config.toml
num_hidden_layers = 11
hidden_size = 256
num_attention_heads = 2
num_key_value_heads = 2
head_dim = 128
intermediate_size = 1024
vocab_size = 4096
hidden_act = "squared_relu"
norm = "layernorm"
norm_place = "pre"
norm_eps = 1e-05
positions = "rope"
rope_theta = 10000.0
rope_fraction = 0.5
qk_norm = true
attn_scale = 0.107
bias = "all"
tie_word_embeddings = "early"
parallel_block = true
extras = ["some layers without attention", "local attention windows", "shifted keys", "gated attention", "capped logits"]
init = "uniform"
init_std_qkv = 0.0229
init_std_o = 0.00489
init_std_up = 0.0229
init_std_down = 0.00244
init_out_by_depth = true
optimizer = "adamw"
learning_rate = 0.00175
beta1 = 0.95
beta2 = 0.95
weight_decay = 0.048
lr_head = 0.0112
max_grad_norm = 2.0
warmup_steps = 351
schedule = "cos"
final_lr_fraction = 0.0
batch_tokens = [65536, 131072]
max_seq_len = 512
doc_mask = true
train_tokens = 632000000
max_steps = 6467
dataset = "wikipedia_en"
Each number is 128 + 32 x the weight over its row's rms, rounded and kept within 0 to 255. Layers, rows and columns count from 0. Numbers have three digits each. The size before them is the row's rms in percent of the matrix's.

# layer 6 MLP up, 1024x256, rms 0.0972, rows 269-474, columns 32-63
104:146163136112114155101187151090085111119112114076104117159057149109089097175113053088092107148106
111:148147161107102147142141121138158131131117097088086116128113111121161142089100093153109135136144
106:153156168130131175112163097088157132143123129139127108133127115054120155135130154110169064119120
101:140108102121139164153119125174103121143154128137173192105085099169131125126144120111123106099117
104:116106117195091099117126128181172136099117170173141106119124172129090116145073134096152099081095
099:151189124128162164144153126088124165168121126119080068070090080102081097119111123129152111092114
107:063146127146176183161118065155112169105105119142120194163139117030154114121134120125125131107105
105:120087132145098187156155098148129168146155117016131106147134128098111142107093106110107134100109
102:127115126142168150168148161168103140111164129211113138107119104154144112121072066101142127120147
108:169132184161138114102160068108153190102161085078151063107139124127066110123140163174083134076120
103:111139198136102158135174095175118174107139081093120082130160117130147142129090158036152143059126
101:179185132157115128087080063154080098099074100132074134131114150105142173153100104116141157146127
101:145136139089142125139174030164109133125163134077123094183118094139065180120154130117108159123085
107:125130152137067131151099074116195112081126102176131167122109098072162112104119145139099129135094
093:131185163135085189180080122133103182149128179194107131118110099096153137144145134125169087140122
107:129138102133097147106175091131151143132138100129112141129071107137109126124116135131169137138110
086:075125135100136174112115135068127144169124145136070122081132151034178148133129106125145168076113
106:129076100110122106140136145134127115062112120160151123120124079136176121142061098084133104139100
097:137107170144126133097106142169133106155149073109096168130054076146147109155155102110158129111134
086:172115141207060085141072150103108106148125138140088116095109145179093157152098065133137162066147
118:124221202155126169147145099204172180117074145108129142102076117128159110105127099101157089133113
099:104163093128083105163145079165134149083129158133075072093098153130087078146049118125137130074133
098:146100113163103178118086138076199142140125140173116125073118113109116160104082114129168122116105
102:158173091071110144178140124108145140099132126123118163114142118124111169198109170119145111142140
101:182160148147170179122174152143197165084098181135121157110108159188124126153071128105138190088113
081:128160144130085164141103088177086151125120145142112123090114101079179129152138133117197103161149
107:108170154184072121129130129175093120095092149152098095161082149158094123137117144132159123133143
118:099125150166124106132130112118161120130159121080156070143099117070166110109113124112114115018068
106:071109183183066139155137119176133096085148122115044049150130086112128155162121124157174138137115
099:131073164090130140110097111083187087097161118115097131156140092145189169107123107116155134039123
109:170126084125161126068143137112100100120163160156117123094128125065169110149134084100124137117062
110:094109138143142192147131068146116162129107124115143153180155157150196128126099115138142158127136
064:176124096149094114151159098075092130129183124174171060137092117133130159179134137110153069117132
095:206204097138101162127118075128149102145112165109157078160137146101161151228101162108169134087105
110:132125130092159100168119114140104151086091084119069130097048156093099175165145113155089148110086
115:107127115168148109165146141131115140127122095166077168158152120074165105145124109187182162159132
091:079088127160147139114184105163053196099139122146071156136118069154133088106168093130134101116120
097:059134187111200147131072140173156197113138120140112137099126141166104095146033196143082086137143
098:124151071186148175178173115119136158134105139126122119148148103113126152201168168126136123127136
091:149126127102145146081100181153089123079096137154150109126121112147156086113136162105195111151095
089:090098115135154133122108132113142140112090137139107089134113146188140091089153153135110129120173
100:062193124102118109126133082133154110082125145142149102129149120160139143107095104093145099120107
102:100165109090115126082114094106089164164122148126148125106122145065177178177126145125193171124114
103:164159100122188131156127162168143129126119156070074123101079181139189147131086155141133098100126
111:129147161080112109135149157151130148117154096105110121129104116185142156101075082121109103123166
099:107103211097062170146130073100143156083142142129116177195156169123139168127151157139100131125099
090:146164113187077177106106118186164123136125132118077111139139169083168123128147085145130063139148
089:065174144116164117128161098113137160124139131082115185175097131126103110140125076108109119161111
104:140188117094149141076121099158147131102114126118120091151082145191145123165134088124124120147117
098:120106131181117159079096172139149156172131138174119114098139122134123122134138130097181112113150
089:193153130115144185128124136162153121158070116139147134086078116130084101116162099194144095134140
104:134129158131118115118124121091121101083091163162111120127110120168131121165125122123181124167144
102:122214126125123108097180089135094177126072139078124080137134052080179178131121089163156057130134
092:079154076134110175128139096154159153140107107147159089134045132083108137157092103151161061163128
108:145110163107088128180148126155181131110074113177092156107142092146153116145130132150150182113089
095:117091109142085088133124178134115156148118077127133133131164130119144112119088138133090059130130
102:086080101139105093117080131127177125123116197149072149139098161112165124114110137075085148136140
081:131132105127173148086175144132099102134059123068170097066177176155170123120122111132098128132104
099:158168079124107101101101147160078132134079128163098135151141191135125129143153098138122133052118
094:090113106077117114100120135131074117161118098080123083152113107141091174099076153147117128129019
094:135131172104171153118121110152145094082120090113113132156173131118108088090135035068137079105035
101:115182093089158160168130096094159134126111144137091124107142142093144141089108142119123092099176
093:197121113140116149140166088166142163121197152176090147158155051146139150143109116140085131094128
096:063155105131086134174151087154096141144136127178155153144143160110143090111138116147145104112143
127:136109091186141162149169162159149097152123152205129118032162087130143116118111138072203142133089
101:162139182099123194109170115148132106140154127109110083198059127170127165161140074017123148136082
103:182100140120164119108189136118119117131110123101103143116101105178111155128171121181133077080145
105:115112119127155124188123168114088138123131113192155137127074142090111136192174117093163142083057
091:130189146105154078162126146130135138119131094138124162119095156119105105145063082170100152138110
086:163138112134116130184141127151076105104108168136076104104137066166141124125137160095100160124138
114:137150147157095105125133113141133161156111112140135107083117138087201137083158148111099107142126
098:090126146130132107152098144137149098131131096125092150164148145117112131138130116103106109091155
091:123144119098128101102126114146114077080137126091121128123158136226127099169149070120158035100145
097:097146056142124090147136108155147159151104139125106148148106113103135170180093124082092157167114
107:174120142182142087106133171077115141100132165122159093118048089100107117088124144092115118140097
108:059143173104114167129172058136109162120119143166111068134140104138118128132096104069124132141144
075:145062096137142141155148067154074131103096140119143055097142096103148180153143105083148137161108
090:091079077112120112106153141109124172163121125187105091169112131094104124104147142147100074103111
105:152119105156096158141120110119117188137140109132131188138183128161116120118110179119128150068143
101:085079141162149110161162133162174085111124101133072146164105127162081089146115123107160072128151
094:101139111159176161116122100155093158118132194131158102061084122194071083130123115140115150149093
111:092177086099155096102105143111098158160140172147142150106121118123208123150130090118128105121103
087:117077076156094102156189129127138185088138118187116084137108128124094160180128119088110112129151
098:143139099176173165149114200166154148150159090178118132119125139094175051169097099160155080111106
098:165161135138130194155141131182141134143157118088083128144089167156119127208174117127126123126161
103:085133164192087137138158133124113158112172115114130167153068098139095162132115130142234083133112
105:137136128139149168142146169156132136144123058108110143136166067156185173152183189149113116124110
097:130099104197102142135144077132196149114163148114130103171092143119118119119100118094154051150186
103:122107181193136137126100114126130175141155160162126090146129155108179067089155098133129122151129
105:126156133130165100144172111107108154106095116086094172099131159126188126065108100109166144134101
097:144186136131107115116143130122197101153122103094137107084093089147171136149143135076152198118111
092:148195126150134092133165164180099130149085162115119104106133179098149096157111114106198080167096
104:102142124175125117155145118157133177104140169152104105130136085088103073148133130153149138160096
102:062186063131098186120123077120111222167120135162096122093062085045158180130101137099136091136118
098:137087152168159091153081181130142126152132195135158179129157111136085097108150116121129136115155
095:141131068223190139165159109118103106124136159149111161134167114121148156192136162127158109116151
112:123159137119075139118162142071148102131149114134137155161101106194178177124121151096118142159152
108:115133140139102143109163016102092138116130146138119095154135122126197143144093111165154184107122
103:132149151107072124127125099129124185099139193092075147182154138111107084133103039097137086111068
089:130119106121106113133126126173073101101149154131151134121167093088139169090061115136164090106105
101:111190191151145127182099094154144099105136140136060128137100156090090121107123204141119096147114
104:066133140100143128148191148169100117103090115131083063155140083102156179112115128139150129163146
102:114123112110162100100169143090146146166161169129135104137026187109157145093113084156145127109115
098:091101129113081155116109160106169109135095129060121159086089132110106118153060116091117085072106
097:159190150119164166122108138147104147101150086114155166126105109142102111152116081076156142098052
103:097088111121161116134138154156152139108135076143152114128102132109168183119139132126096191077163
114:121121132123136123109115106188126157094121173104141135135044138116111144085144121140212115127107
102:132131115105144082098122095153136132162138094082095128100054134115113145144103002081134154129120
092:100124120179096138149133139103116133166053137126107152075124135156098052125093110079098104123134
086:057188161132087114098143145156141132128096081125154119157133151065118089111100142084136159091113
106:149093121130104164137079139110096112140149187170089160133073101148119140097074098151116147168080
106:145097197107143171168124126108127136102084106124058171110116144140131150050131141186111110134162
096:133111093163116142178086073092151168158139111180111133121073128129155134204133142108100131125127
108:123161110135141185215118145148135126090121152125119160143140103083105116144116156104095163142129
097:095149079159092136130143201130177147149113059138130108130154157140143051088077101186110137073069
105:127162111147132147170074077146169174119131107084130116119133116190185111133099112093176158100074
109:088119099114172180147151135154186148141159165109098072108139098150100188108153061105164116145140
085:121080200116164068126103173126097103105104122171114106122141084053131134120153167130128143122161
105:190117107094174179129164169165125107098117126170067150155109137087177129148090148101157141114136
107:121098161191110125095133131130126102079138088166114155198099128149187088096169052115128076140128
101:149131074147081126185161153121108126153150157093115095114075158095083099191106166110101158159147
084:107125117128098118097130073163180119156071163184125147187074117112089143086139115096138091173130
101:119157169177104152102065093155112130169158189124142126109111079125126138184078105165184115122144
105:138107114128149095116160143121137162130133098078108079179114113148139159126129085169156119063074
093:107162109106106101146162142140126139092155112055141152110109096124146137163152098159092137128111
097:137169151171154140148121178134115195107116106085127080060099150092118076124088110155131105082148
087:167097151184066160143094142085121116138143183124119102087103134130107149148084155129125114135141
109:142104081155149163116161115223144142079096109060083119063101147091139132152141148113136163068061
102:092072177131100151157171168137146165160147173228125122146091075147124163136050080182137112119091
099:158185092118143100118162083163146151055117164112137079143162097103158163135103097110134152089116
102:133084099147149148157075121130131171093107108156115174126131137135142141195120059087159153168128
092:130146137174134142124107204120130124140134154178185179136139146048104134139117137081159128116120
100:084121081166156134145163086145170095147127149112072108096099129121154138156138135109148118105149
093:117109136200139146161123165109223124127137076136144157131107081067147165177101082115170168143132
080:118132127118148140115133076156174163123129147144171058112134080131127151159074151022142148159114
089:145163081108068151155093109151119127124145171113146107153083092157095192128124127130091076144168
091:153117119119165151114151095138168085151142201119134157150119063097129123140135072122156115117137
098:133109118135135153163100142143131120143128140160141089134116112153134125109095080144129136121128
100:144113101158082143135134109100106139143095107039114173115087142127166087059119116142124121117103
083:166141102132156112192122159127130116139088210133079048128144131130095160166148117148082143127145
086:145172164136165111152100092121091142097132170150133138183135115060152136096120178134132150076142
108:170059114116087178129146079088101140102108104097147159105144117136119140166134113152113177153085
091:097125114116090173133155142110062151107131127148094106100126131116104133113143129157104180151199
112:094140085108132172154164140196096172086152097142111207138081102108171113117120095116135115144094
099:187157117183138132170109117177169146101163168121111130094157083097222151129108134126176126068133
100:163185100118118079144126143228098198128122127083111083129107179117170106149075150132188141117057
106:142158116133179093132178120122144198150117114102103120145136140055074100202117063120146167136120
096:185117130129138121135161162128145119125099180144148112105164092161107074146095137142117108108119
103:156145136113100145148146173145123118084144130150068083100157129115160189084084127090182100131110
089:124084156168098100161150184126163135115142100123084125131134162141111154125136091153086111158131
112:169132153166154132132178124124103131099113158168140143165038131150122095118121174153122146073126
096:172114117107094136077094089110162089105137124081156061074146106040168115148158150162170108043144
113:152100129134143127097192138182109129144109164153077095134094106153130135113127063115164175105096
105:151178094142057167154212145139099233113144127085100120156138103117113186105148152133122103109138
104:068123146142144176108107128130070121116132103166151162112166132070120137129126160159132107139159
095:130118130157161201177109110098092150172074115103062161144122127131081052104118101163093126142127
101:132145088138134095128131054102089165089154168124126100090107157104185160135101116080160141071139
086:116105138181091141183136109119096155109119143113134110088168152082088115147106169128107118114164
102:078134141127068121150163113170155142111126127167137092126083108129124117113093142166117132101104
104:157124132184173131113090142100174132117153112230122164084065154111174071135121173127115114106098
097:138184095125172175172179090144128117075145165132149126088154143175093153099090057042137132122119
098:103171119149155170157115067132111101124075158147123124095075158149125077103165122143138126137160
099:161158151124091151083199115133117188100132111137083183155172126160143107120079057089125119092103
100:131077184136064100157124120126170172113131135099144179097115113039174121175170125100089134136073
102:214133152144124142148181125161124163126157156132072128143066077146116157107112113151113116153066
086:100132152117111147090156175127156173111147159111154083089131154165106103128091185151132152106095
100:072229098105162158141165109094145147097188150150144148128120132091085110115148165044147175109142
113:144191123195180148168103141146160155051096204111111063056162080165132182070099143122145123109124
093:068134133194153107132076104110172153097056146203188100126133154095084090132084142142155081169116
106:142181131109149148136137075099129170114121125110101092123065194112139125209166071115071187131147
114:174125130133138125130148106178121117148182088104112089106115086164164119066122097099139121120137
101:082131138098096097099125036145116167073136100077152116110202083133096160102074148096120123129136
103:195146142167229112137137149119194174152113178156105118137144100073107176150134107047081144073116
099:194114161103119121148151117104156196109125171095128125161110106139137151158109130133077080128159
085:116120113115143119147104063085177180137115167171100092161080163140204153137097084134154046138110
100:119128163171116098148110149151087182067140168144133102118085166083116098113081116104170110107146
092:143119096089029113139157138190107108118130115118102070108063091119112149087143151093121130109134
100:159179149128139151118123091143123108119063193160109107150141137141124173160073105127108094113043
098:131164042196127131129087133104108128148127132118108164170134098163216149098070117084144169176111
082:110162159156078129114138155119140199139097206125083126059132105166142060128163099082010173171117
115:108101149108137126128113154169146120132137146062097134107155169110164137101134129175108153078132
091:116125095137161131118168134121166154113138140091089129145163148129163115130030155089137147108133
084:137171133123144169096102069141127134130144055111180187143121145144119091180182133131095127122128
099:179105094105136156123163093088106142020092172106094060122119128113199182129139107114155058086147
104:140168103136156161164126178137145151130154116162108150114069104164176109125149185146137083088152
109:085088150123112147140146104112163213156121107100102100151079159108081154133129118047141153107060
100:169136123146172158126122141157086137144097106090128101108096124149121130103130047064088108097159
101:194109170169120188156159125134157123059132160092124154108100086076201116099082110098145135167144
099:154151149088161138106101151120115115123102095137122151125106115149111136164136123090107149056044
094:147189192163110100131162190122175117127095134186120158122067108174118159102119153129100094114142
106:173097160247122131129159144150173133075107115188120127071147129152187146093085128102166153070174
090:203113169131151174129115147148049177169122122147123127139180148102157124138107146135162158106133
115:146123121154147127141153107092174196171131116101126128091081098103162147099120114073108148100073
104:057116112079132080147118100146145128105068126120053105112096124126113188120135113134129154108134
102:096131087145156151132166123085187149118127125129116200141136132143134126129124137117145125114163
073:139078129107160104088107181150124100123125133090126188136159137174065108100142129159074164160152
108:142094120139068090131117044126102106109111173110141051161127158109147120154109124083158103097075
112:155122111142165099098153125156095129113146160127070137114129188114184110150108114158130128148140
086:135114125130130118127100170154180195143188107212144067139163098127123153095136102083148128079154
100:151079154157075085097083124112228188174145147163112149149139126150118114162163136100172119120127
081:117121158107075120160075079107139151134143052169112154136121103122041186191097094148120156102124
107:137092086155163103111142082170101171054111159145116137104071063104111140179120123099201163129118
105:173132086151123129097142156197112161139139168160176150136106094139131090143167121124130128111075
102:148138111098099125160090101144115124145121137134093154148092116130116115132132048140130113122126
097:170129132085169108129182119119158120088131088090151084151104117130111176098088108122105128120152
098:165100111135110181076131154072118138154106096086166199159091148145118085169178139126159131091128
# layer 6 MLP down (transposed), 1024x256, rms 0.0795, rows 269-473, columns 32-63
106:161152111125195140124067134163148173130146174041200130113154138136091082124198138118123069135080
110:129110099145122098134122131100066162133115147150077113090106144148081142159111120071162117157179
103:159075112111129135170164182081135107090120145113167104147147126133098167082128107131138065149037
105:142110106088152164124080079123091138133090114099142088118159118110097139095165100111118123109128
101:120153128138103138178061129127124116165027116148165126118065149144069071139125103046146154082108
097:147089063126118124123207144092099154108059169136144108144133101083137181193182067149130121193109
105:158078135072144061115096146119132028120101106156105151161096085117112096128104056138107111159163
099:167061125167112133183156110102132159116129141086125106124144115158184149101056055068205127105163
106:127124172138076085110108092092112164096140107108114156114121114090121156121116177126091178125136
115:109127131105168079144070127187197130140194070074076134125124105085125172113106087089116111137153
106:151119128146183076161139130083083148121131154188138111187111130087118148199089134122164110149110
091:110096129152164131099117149168179130199089111117093093164198117170157094116147150107088157212111
105:147123067145166116077121119088069144149100072086141143098135164199169179103075162161155135143071
107:173187125178114125127122083137135090149088105139102079150097166124073105124132120086149170109182
097:095116115194071111126095175152131131100178129096164125150186124041183148139092182150161113111141
105:144162126145154074121100135062151109129104191106133178067104143172218121190099163079119088096107
090:157132167116148063174099116142148200118129099081130151158116148189112123100191157122142085124137
109:132159204166063110101101116175141114093106129147044094174125132132131147087191138182103107158138
098:073178144182144150178108132127000138104124097155141167130095112087096096107179092103101184109119
083:077186180108156164155146137139130160159151222122088100133150088114169156106145075095102166120142
109:171116082057114077107131117092086099116142067080137134185168105191129127102139152113157131093109
099:183182134155096176115096143108104071056105129079140112089176116107126104122121074099075135134157
105:112144129144108158204103151113101058094099203138188143124136085136151120093126000100140069181164
106:071084143084177141128185149124136158127075102110111055197080125138116125083104086143136164168165
102:110085085183090111165096124124125147133102119141150220177124148171135180092127105128168139084080
093:157154129112156135067161079095062137101095142095159138123105125186128142126116105065141153100165
109:129104109126139127149129149131125124102065160126138104158088095128130138162093148065156175167166
123:143121181084133073108150083126141142160115101118098076178114092157162161162131103145141161091119
108:119109150154146129153113119059099146215111119111119142198122137183113129166109183145117139119068
097:154151149190114156112061127095133136092119105139113147127101142085116117167169191148088114188183
107:105107103097150180096134131145077100116125120109144084127092157115102136159147090176133155136186
111:187115081147146103118122110080146077144146118135107101090100133075118111092146161104155157150146
059:119115171165140180100146142192107139160131089076044132090155130168123110065116118170100135112152
098:134123104113149098112205156121166131054141139154161125143092134093108164103157138058168165183190
120:156138114193152124124106106108190174139114082129170123094141117126113169075123116137127186100150
121:163082147102165109106141102115108112103142154109079086109140115092156111147111158162115172153094
093:186090106121099085111122150168146111140047204106178081127139128132159128164135093118155121128103
097:176166145013127185114152157120116084069136130134176098153189103086166152139149137087134149130166
104:090089163113079160173127103119073140152101070077133167179151163125101210105208123118105094113131
080:121113150157095084148135074113135150130127143173054103119100112167154155108102064141074083107140
082:126094130154158120145126186170152161099193107105161159081117149062123209171076106098142095155128
098:113108097178107154137161140136078089169140128131122104128089151110092116105060159115142138099109
097:103087043155167108144099163185155138110147125140119073114127122079091092104120197116038144121196
095:067154136123113217137153163086132150087146106110128133139129134085125144141099102096115104110110
117:092079126132155105118149165079070168139135091134096154104143109069072118080155107176094093125099
102:136113150156146144108186084145059111116143158185117061092104151117175109162131136046069182137192
086:166163107165082076139122158092144194133155072158114103152177110086130130152112139137140158129127
089:109148095128099092188159175142150099139135172151120111083174114073122148079140194150139135094089
108:082106106123119158213129118148129140137154140150149110109175057084142121134103158070121163160151
093:159208127108107112167071070171113151112121160114124088140090155111119076147109111111105142124094
089:171074148113161159096156091136138137131130103161154120112121142121077135151126105148131094154076
102:170146110148108137103157086161114157149160134102088154107108146115145138143134112149137176110110
105:135082182128123144135130161086135158176106152093136142107117151170143119107106165106089184130116
099:153141135154059091152114157180113148101148151098160143177110176153105071132115136105149162120141
116:168137162136120144080144177083113115204089126131072150103179153095078140142094104079146080148138
090:129158147058127182170141070098126110139138172080114165169098119135130097153178121085152186136068
100:104142105098157114164145132139109143160146073127134188105104125114168150197094108100079165088190
073:159149102086152091148133129094186180087147075169105114203104126048152185126153134116112075180110
093:102152117132112152170117146105149091157119099128133147107114092213090109146131117119159131138161
089:138138118081143172164127073141122145106129144136140159167117118075161108160184126090124137115135
098:110110079098140105141144149130140185082119136148174106158142107119101199093207121075066188149097
105:155085181053103083183101167125106150089187155135042122113124113199163168151160100138144069122148
106:135159185161114151092164107151122107158134156078120096155135149067101112164128124123127124151053
100:134089144124159093090112131151114121141138150139149144108067119130145077154105124140199153108101
121:118091145159158151179159122076171121154120102172121093139142120141148086116145103115113135087079
097:159149116141081171139082069163128140143142110134146168119133132109153130124125095132121120120136
104:187145108142090101134143104084128144132131110132173080148164150115081168162085102117110094111152
113:131097166086130127127129122082145138128097102144112103155064150169176172138135100107082163114082
085:147105127147116171154178176095093109133108115128080122164121105106155129101168220114150095116118
086:109085151114139068137109135117113067123162056120198130130078151109073141152113142125153127105139
115:144108122017132186150106133115131090144133129132109127109121140127184128175092125117153144140105
094:137079145167184109104074152072185154163108152102095090132142150121121121127146122114113130150133
084:155123122093125133121113124073116176148092100114082100122107144135172141153140133206072158118126
089:159154092177150107105115163093156117119129105142151138137097132136132088098164092097130119124139
103:117133123098158091167146149131136109125097069110109122212078146182184164110149099163142119098149
109:156069097155133127137111111142150180117150122077211180100112154035134118147146115156126146130117
074:114177135143094162125130164147137165115139108140114148124150150194069087126134196168063118129112
097:142164114109129172124099095160142159133150179074158088117118150129189156171127070105126135127124
110:156115174080077124175103180128102152085111166136123199162134102115089114101065129159136128160116
095:145089120145096152098109142107148188092162114170142088049087110115127153101146193078129116133073
093:137116091115118070180126127143130118094114092160117102145137100131162192107094102128116121061165
112:143122161139123098127068114119058056135142109122071110070185133091016118127131155117164126164169
082:108110089152122118104088088124150151166125118090100159099131135116081148143132139083090083175123
096:084201101116153098121083103083103108138105142122110162189123155071141112159157079134139134188124
099:145155141080083119120065113171155143088135111154153154135153131117124157188118099109129164087082
109:095190143113099113117078110084169140132076114161171116097111166081168099115091120147129163116088
107:129171156098133130151116137165156106116146114093103141116076176158087130081163161111170122130088
089:096150155196139149156132156214099081145126079151056176088183143179128125096169126114077166123111
101:136128125120122154129127141127198142097138065107125159106090109091111096153188107099108143130126
102:154159131122091169138087185168102092179127181106129156160135117138119161144176151084139137203127
096:150169091102126108125127089121124130058120136156186104150126093061103109204157153140046104155159
087:120111084124070130112102112110152122092190098183113105152138097158043139109165142128101093121167
104:142116097093103120157152098113082110100105122125102122171151098052156172155148175140209189145134
106:129027145097109177133165164168169173111128108119141167104159139111127160122122125132109148173032
094:152105121176088129136148132136142136090138101142141091151096130095150155124133112147187128084112
096:109153195132119131087135117098131100104140142076104151159168085104154130085121142120097113165058
112:171038149108159168119127170094130145150130095107081113195156132059091104111165125091084146088166
112:125096161126100119158054150141169117125131109107102163121146124170117128070188085081109129140107
102:161117149067134136129114071128136120125148136134125096109071131110160201146162184135097170118153
083:155135163144164144125124121120194104171123149094114111182103126140169084200158162113140127138111
094:143120087163134150162145105153134177106172117126137101125133135097138167140158111164128152118136
102:145090161128091132164117144126119140145136147102140154111121107138131092109079127063156083166122
103:140087092153109124155153076112103114127136090146074124184130140053139142169123114152146135105123
083:146104195111107134123203184144142090105111074120107129160172070202125128159117153130098124107123
099:117126118165124237123167066087114050140155125164087133150106107080105131079110114096145132103128
106:116125076133204139144158107114103098157151068084121134124105120134138158166072125103136100108135
123:131091136112126091152160101118153038096102051089168077151132087134177144120097170111147095106093
103:172123156026127138134125091153143142144135108187137092128169149143208047137165208118093130152178
097:129167106093166090173178133125122153111166102139188184068142125177176083089145152097087163137129
080:153057100115173199181130124088086146170158104171167106137191126140121165124115099194125114162155
104:067090130131108115071169097145092213103133147119079122138105077094138099074097058155150113120153
098:115109097140101162164110059168077152189157154134167116124084150153136142186071156181114138144109
103:158169143094156114120143175144172122101122154114134067067125057144160122101098140085140123149146
117:141123135122129131127173119158119111057120192125086165162132107102126097170173135119127121120137
095:138136170092114083146077099169090137125154123198161122151148142073221208097129116158086101131140
106:152103123136115143135171139111113065157108107133057075136138132183112112120210118158154145141123
105:156130169109116167110137153143135120106090110149137134125112145124173132119087110118139122177080
077:131150058124119140123155107076146167110130132114125114133085134187087122219149088102093172137058
107:074153145111092142151099106162136166121118108074183099118135124141137082130137103138086111131135
110:097138108063086161163105112133121210112167118134121115076072089145118108140133138162194176149079
101:102197127152142118110176147110115070092149204114080102180086070058111108117139129092159115118138
087:227147170081160097115143135106108125138183095101124088142161114114148169099166187163119144162123
096:125139125103150148142192118151099099148042085141173180098181069122133126174134152117069127125151
102:125098165132067126135080090107099168101149156135126082113064072101099157144169152125127095153174
091:103145094138096120142140174111133145136124129166162092115120173151141097161106154076071130159155
093:098128092050125111148139085180079135111142116121142187178112128121086090140125113109115166103117
082:139166139105103041164167185113151145155145115151154113158138131129083170145177201073111131133142
115:186155140113076063089153127131128140140156133138158084079146104146119110138186093089067169187119
098:125130132083124157104206134137164175090141145112116150157112123104132133168125155122093125112106
099:115132113153112173120079143067096131147114125113127146161131139105100099178164166140114091192154
106:144178163127132151127131155172175147128124149144124085109145125108069082093202120140087108118066
095:120103167145146132116090075114147104134139141139116128156021123207071119148081133133152093153094
100:167183151080132109164074117112103126074109164085074105139155175120117140075071132142141137099133
102:153218126125193098106121108164138134104131174094145103118145062113099166146122113121093147134184
064:111095169108155124132162158104089107155113082068056153134122138134128114112181101186087085158116
086:129123114102143104121125145093102183150116140136166061119166138136155077155155168220164156073090
091:125122145138153123141158146130140144069108131172050083152153113165153141151139163139073165111114
092:116110089175146134160140100130167115115104150144125089140112122154112100168113097079134132131091
100:150174111138161198126122146164139141141094131170148123151173114071166159153126116160096125149135
077:153067111133126140094153135092061136077138116140099150105100149153106166131171132146128122187160
087:144136160093111107084133128131143084149142134083147145073146120101157090174100130122080072138146
114:114136127182151106096115119102116181187141170103104145114094144083102118114110083108181129122151
082:102126119181156179143159098088100181090128135069141111136106124113188169204127154118122081148088
115:143143159163065143112115160141140048133166138098132145108180124101124156128122117115146133120155
091:103115184076133130099157136111121104121119121150149168129183140103124144125092108132093089159140
103:160174105155124137142210131038142132140162116167120138132083119098158170143134087150133126126099
105:141044103173133101091123135223115087114133109214112116144113095146152205082148134156113164145053
093:096137164124133109062139146095162127133173130159124067072168128146103173088107128120142162134157
105:072078097108106105054114154127093154139096106144150148115126050141090152114133126168120105128142
094:126131148092124152146163102148084124125140160136095128185098135173182115164061137144123090131140
109:164119094112056135160135131146132139158120080148067104139195163183097126177092096164137110088170
080:119176155110174108084161168137065129106143128115177138166103105158140195153113140073152180120181
112:146049106059129113105124139147114139130119136136090133071087146104121129199190143134188090199193
107:111123101091128137126090134089128100139129125176201165176071132073110137126181084077106125126130
103:146083129147154074080122093132110055139145181148137140176056133159142176110167137120134155149133
104:121122121185171143178159082115145159116109088077114126188117095117109061116172129094142143125142
103:091116173169088139163096155099157094139125090160146102159120167128086105173109109144189132131118
085:120128119081167112138118135128117128135166096139131129131112180159170168101130131107151118131146
094:175108135136120138132126107101114125154153097114152113186207129121130083109137128162146170168150
089:164115166101105074090132108139084086140094129100125124118103085111149181068128095124155130145141
090:107103127117087112091077090066113149114120071098189148076125119104155159115188123153213127142076
102:157095155091104036128152117107154180170130115077091125145113138102170165115132129117183087121155
096:143120145071151079124121137134174170139094118031163167194092109079117108181111110149130135147096
102:090110070137091199110104118132164133139117150138202135130102180194106128115119098151141177131068
100:086074082160096164117131121102133145181123096141202110136124116154115125182168129147123125128140
079:134114135173194109191137119110062126111098148191104130156104100106139169147101078192202141119141
096:072064175094146135157121109170122133126113115122129120116057110136119170168138141145111124140092
111:129141127127158135141115099132093087076157108139116130166122083141131110131089153121153087158145
092:161110119171116101137127160106123136128175144127105110117126094164147178125137164114073166141154
110:076074168188095091137094157149106142098141096141159160156125093148167148023053167145083148148174
111:165104129140091141165149110128146109112188131162085144145120129036074128152149071151127108115102
100:147077119171140114120096145129141112190123132153163138114104139148091083129122068167116117115144
100:108107121123103139055170105071140094127104105121149197143149121076177123157144133146108086093167
102:129140126120141117169118123163130151115059129076087168131113146108170141122047114181145102150152
079:164122114182136121107154153148078142099160095150105164116138152111118135147154171164159129130137
095:165124100118125124140120192098150095139153128145113106114147077150140117144126175104152145144138
086:127173117137168148084154130097147111125102101107092201100097147134099085140149092117123057081089
099:123151128147077158172117124119068132083149136130078154146126167125143106112143126136091147175151
100:181134124114159077161150155112117150116045164076149058076157103099160182063156138105136118092161
080:092135117169147097163144079144132101122132087195177110140127126089071150106120129144162152184148
124:128096132040159095093133084138187154121122123114092098107173107122113108132145156152136102110118
083:117076161148155138154141081136133140184100115104128141172095123152141134165131074140123085122148
082:071152169173094092130155187121076130162149183165087041123152118083139184110092152154122141110136
099:140153106213123168127142115084091056144161104106180094115127142140138137157118102153184103135101
097:105146111120096089173142087151125142125145093114107080138105141144145122175172174166154134174106
113:116149092123089131143168134100083122131112136105237205083110130129109146154196102175130130156125
099:088140155151127088162163123159165079140146131117108137184102128147146110162149083124106102152174
090:113133082129162125118130102173151051123141117074141143145099124091091158127153147079102153171158
082:118108074099107066134171158125122166175146158091123092137147122142081112075108118144166132071153
089:073077168122152144133114086119114170074101136104128123177151112107139123113118123112117098166162
088:084111161137125109123165128113194098128070157103136112122152126188181146093055136117113136113152
083:100125124143054120107163152093143070157202102135118084146088107095149104095113118112144128088145
119:076162103124104101154109093136135158099100178118164196149185133062138165132125094151134103142166
109:148066117169140142127084198099121142091106117136143104146165113117118133136151170122115141113141
104:147179145084156124124093089182114147153124149080080092110108104182088171184129124123090197093094
056:144153107183124147178121083107111163140138111231125103125102129074178160132132157120162127099137
109:147183125109196066125115122159151170155126115145159184095080103098094100088108164153091155161130
113:107112122126103080128138151137142134159117132030133075179107075067091125061182093051128119043103
087:142146154125096141130150110149117115100111176073098198099137085141113128114143159098108168136097
104:152104091035128144149116124114182131164110108154079182137119054172121162143099071086152090108118
073:148131114152115139075168143159135138114096153129154111012145160109177166058154097157115105147101
098:135180128118109085145151143095162112110095104136117142111173110139104199033145140125126157179101
112:188116112103102119126115108138127107111123145140126165150128070123152134093140144102060091083105
108:110144114082152169085132120077120120132128132117164160100155091175154098186131066120066113123150
101:066012138146165194135164125152153114143061116168156135160155164133201130111090116102155151111167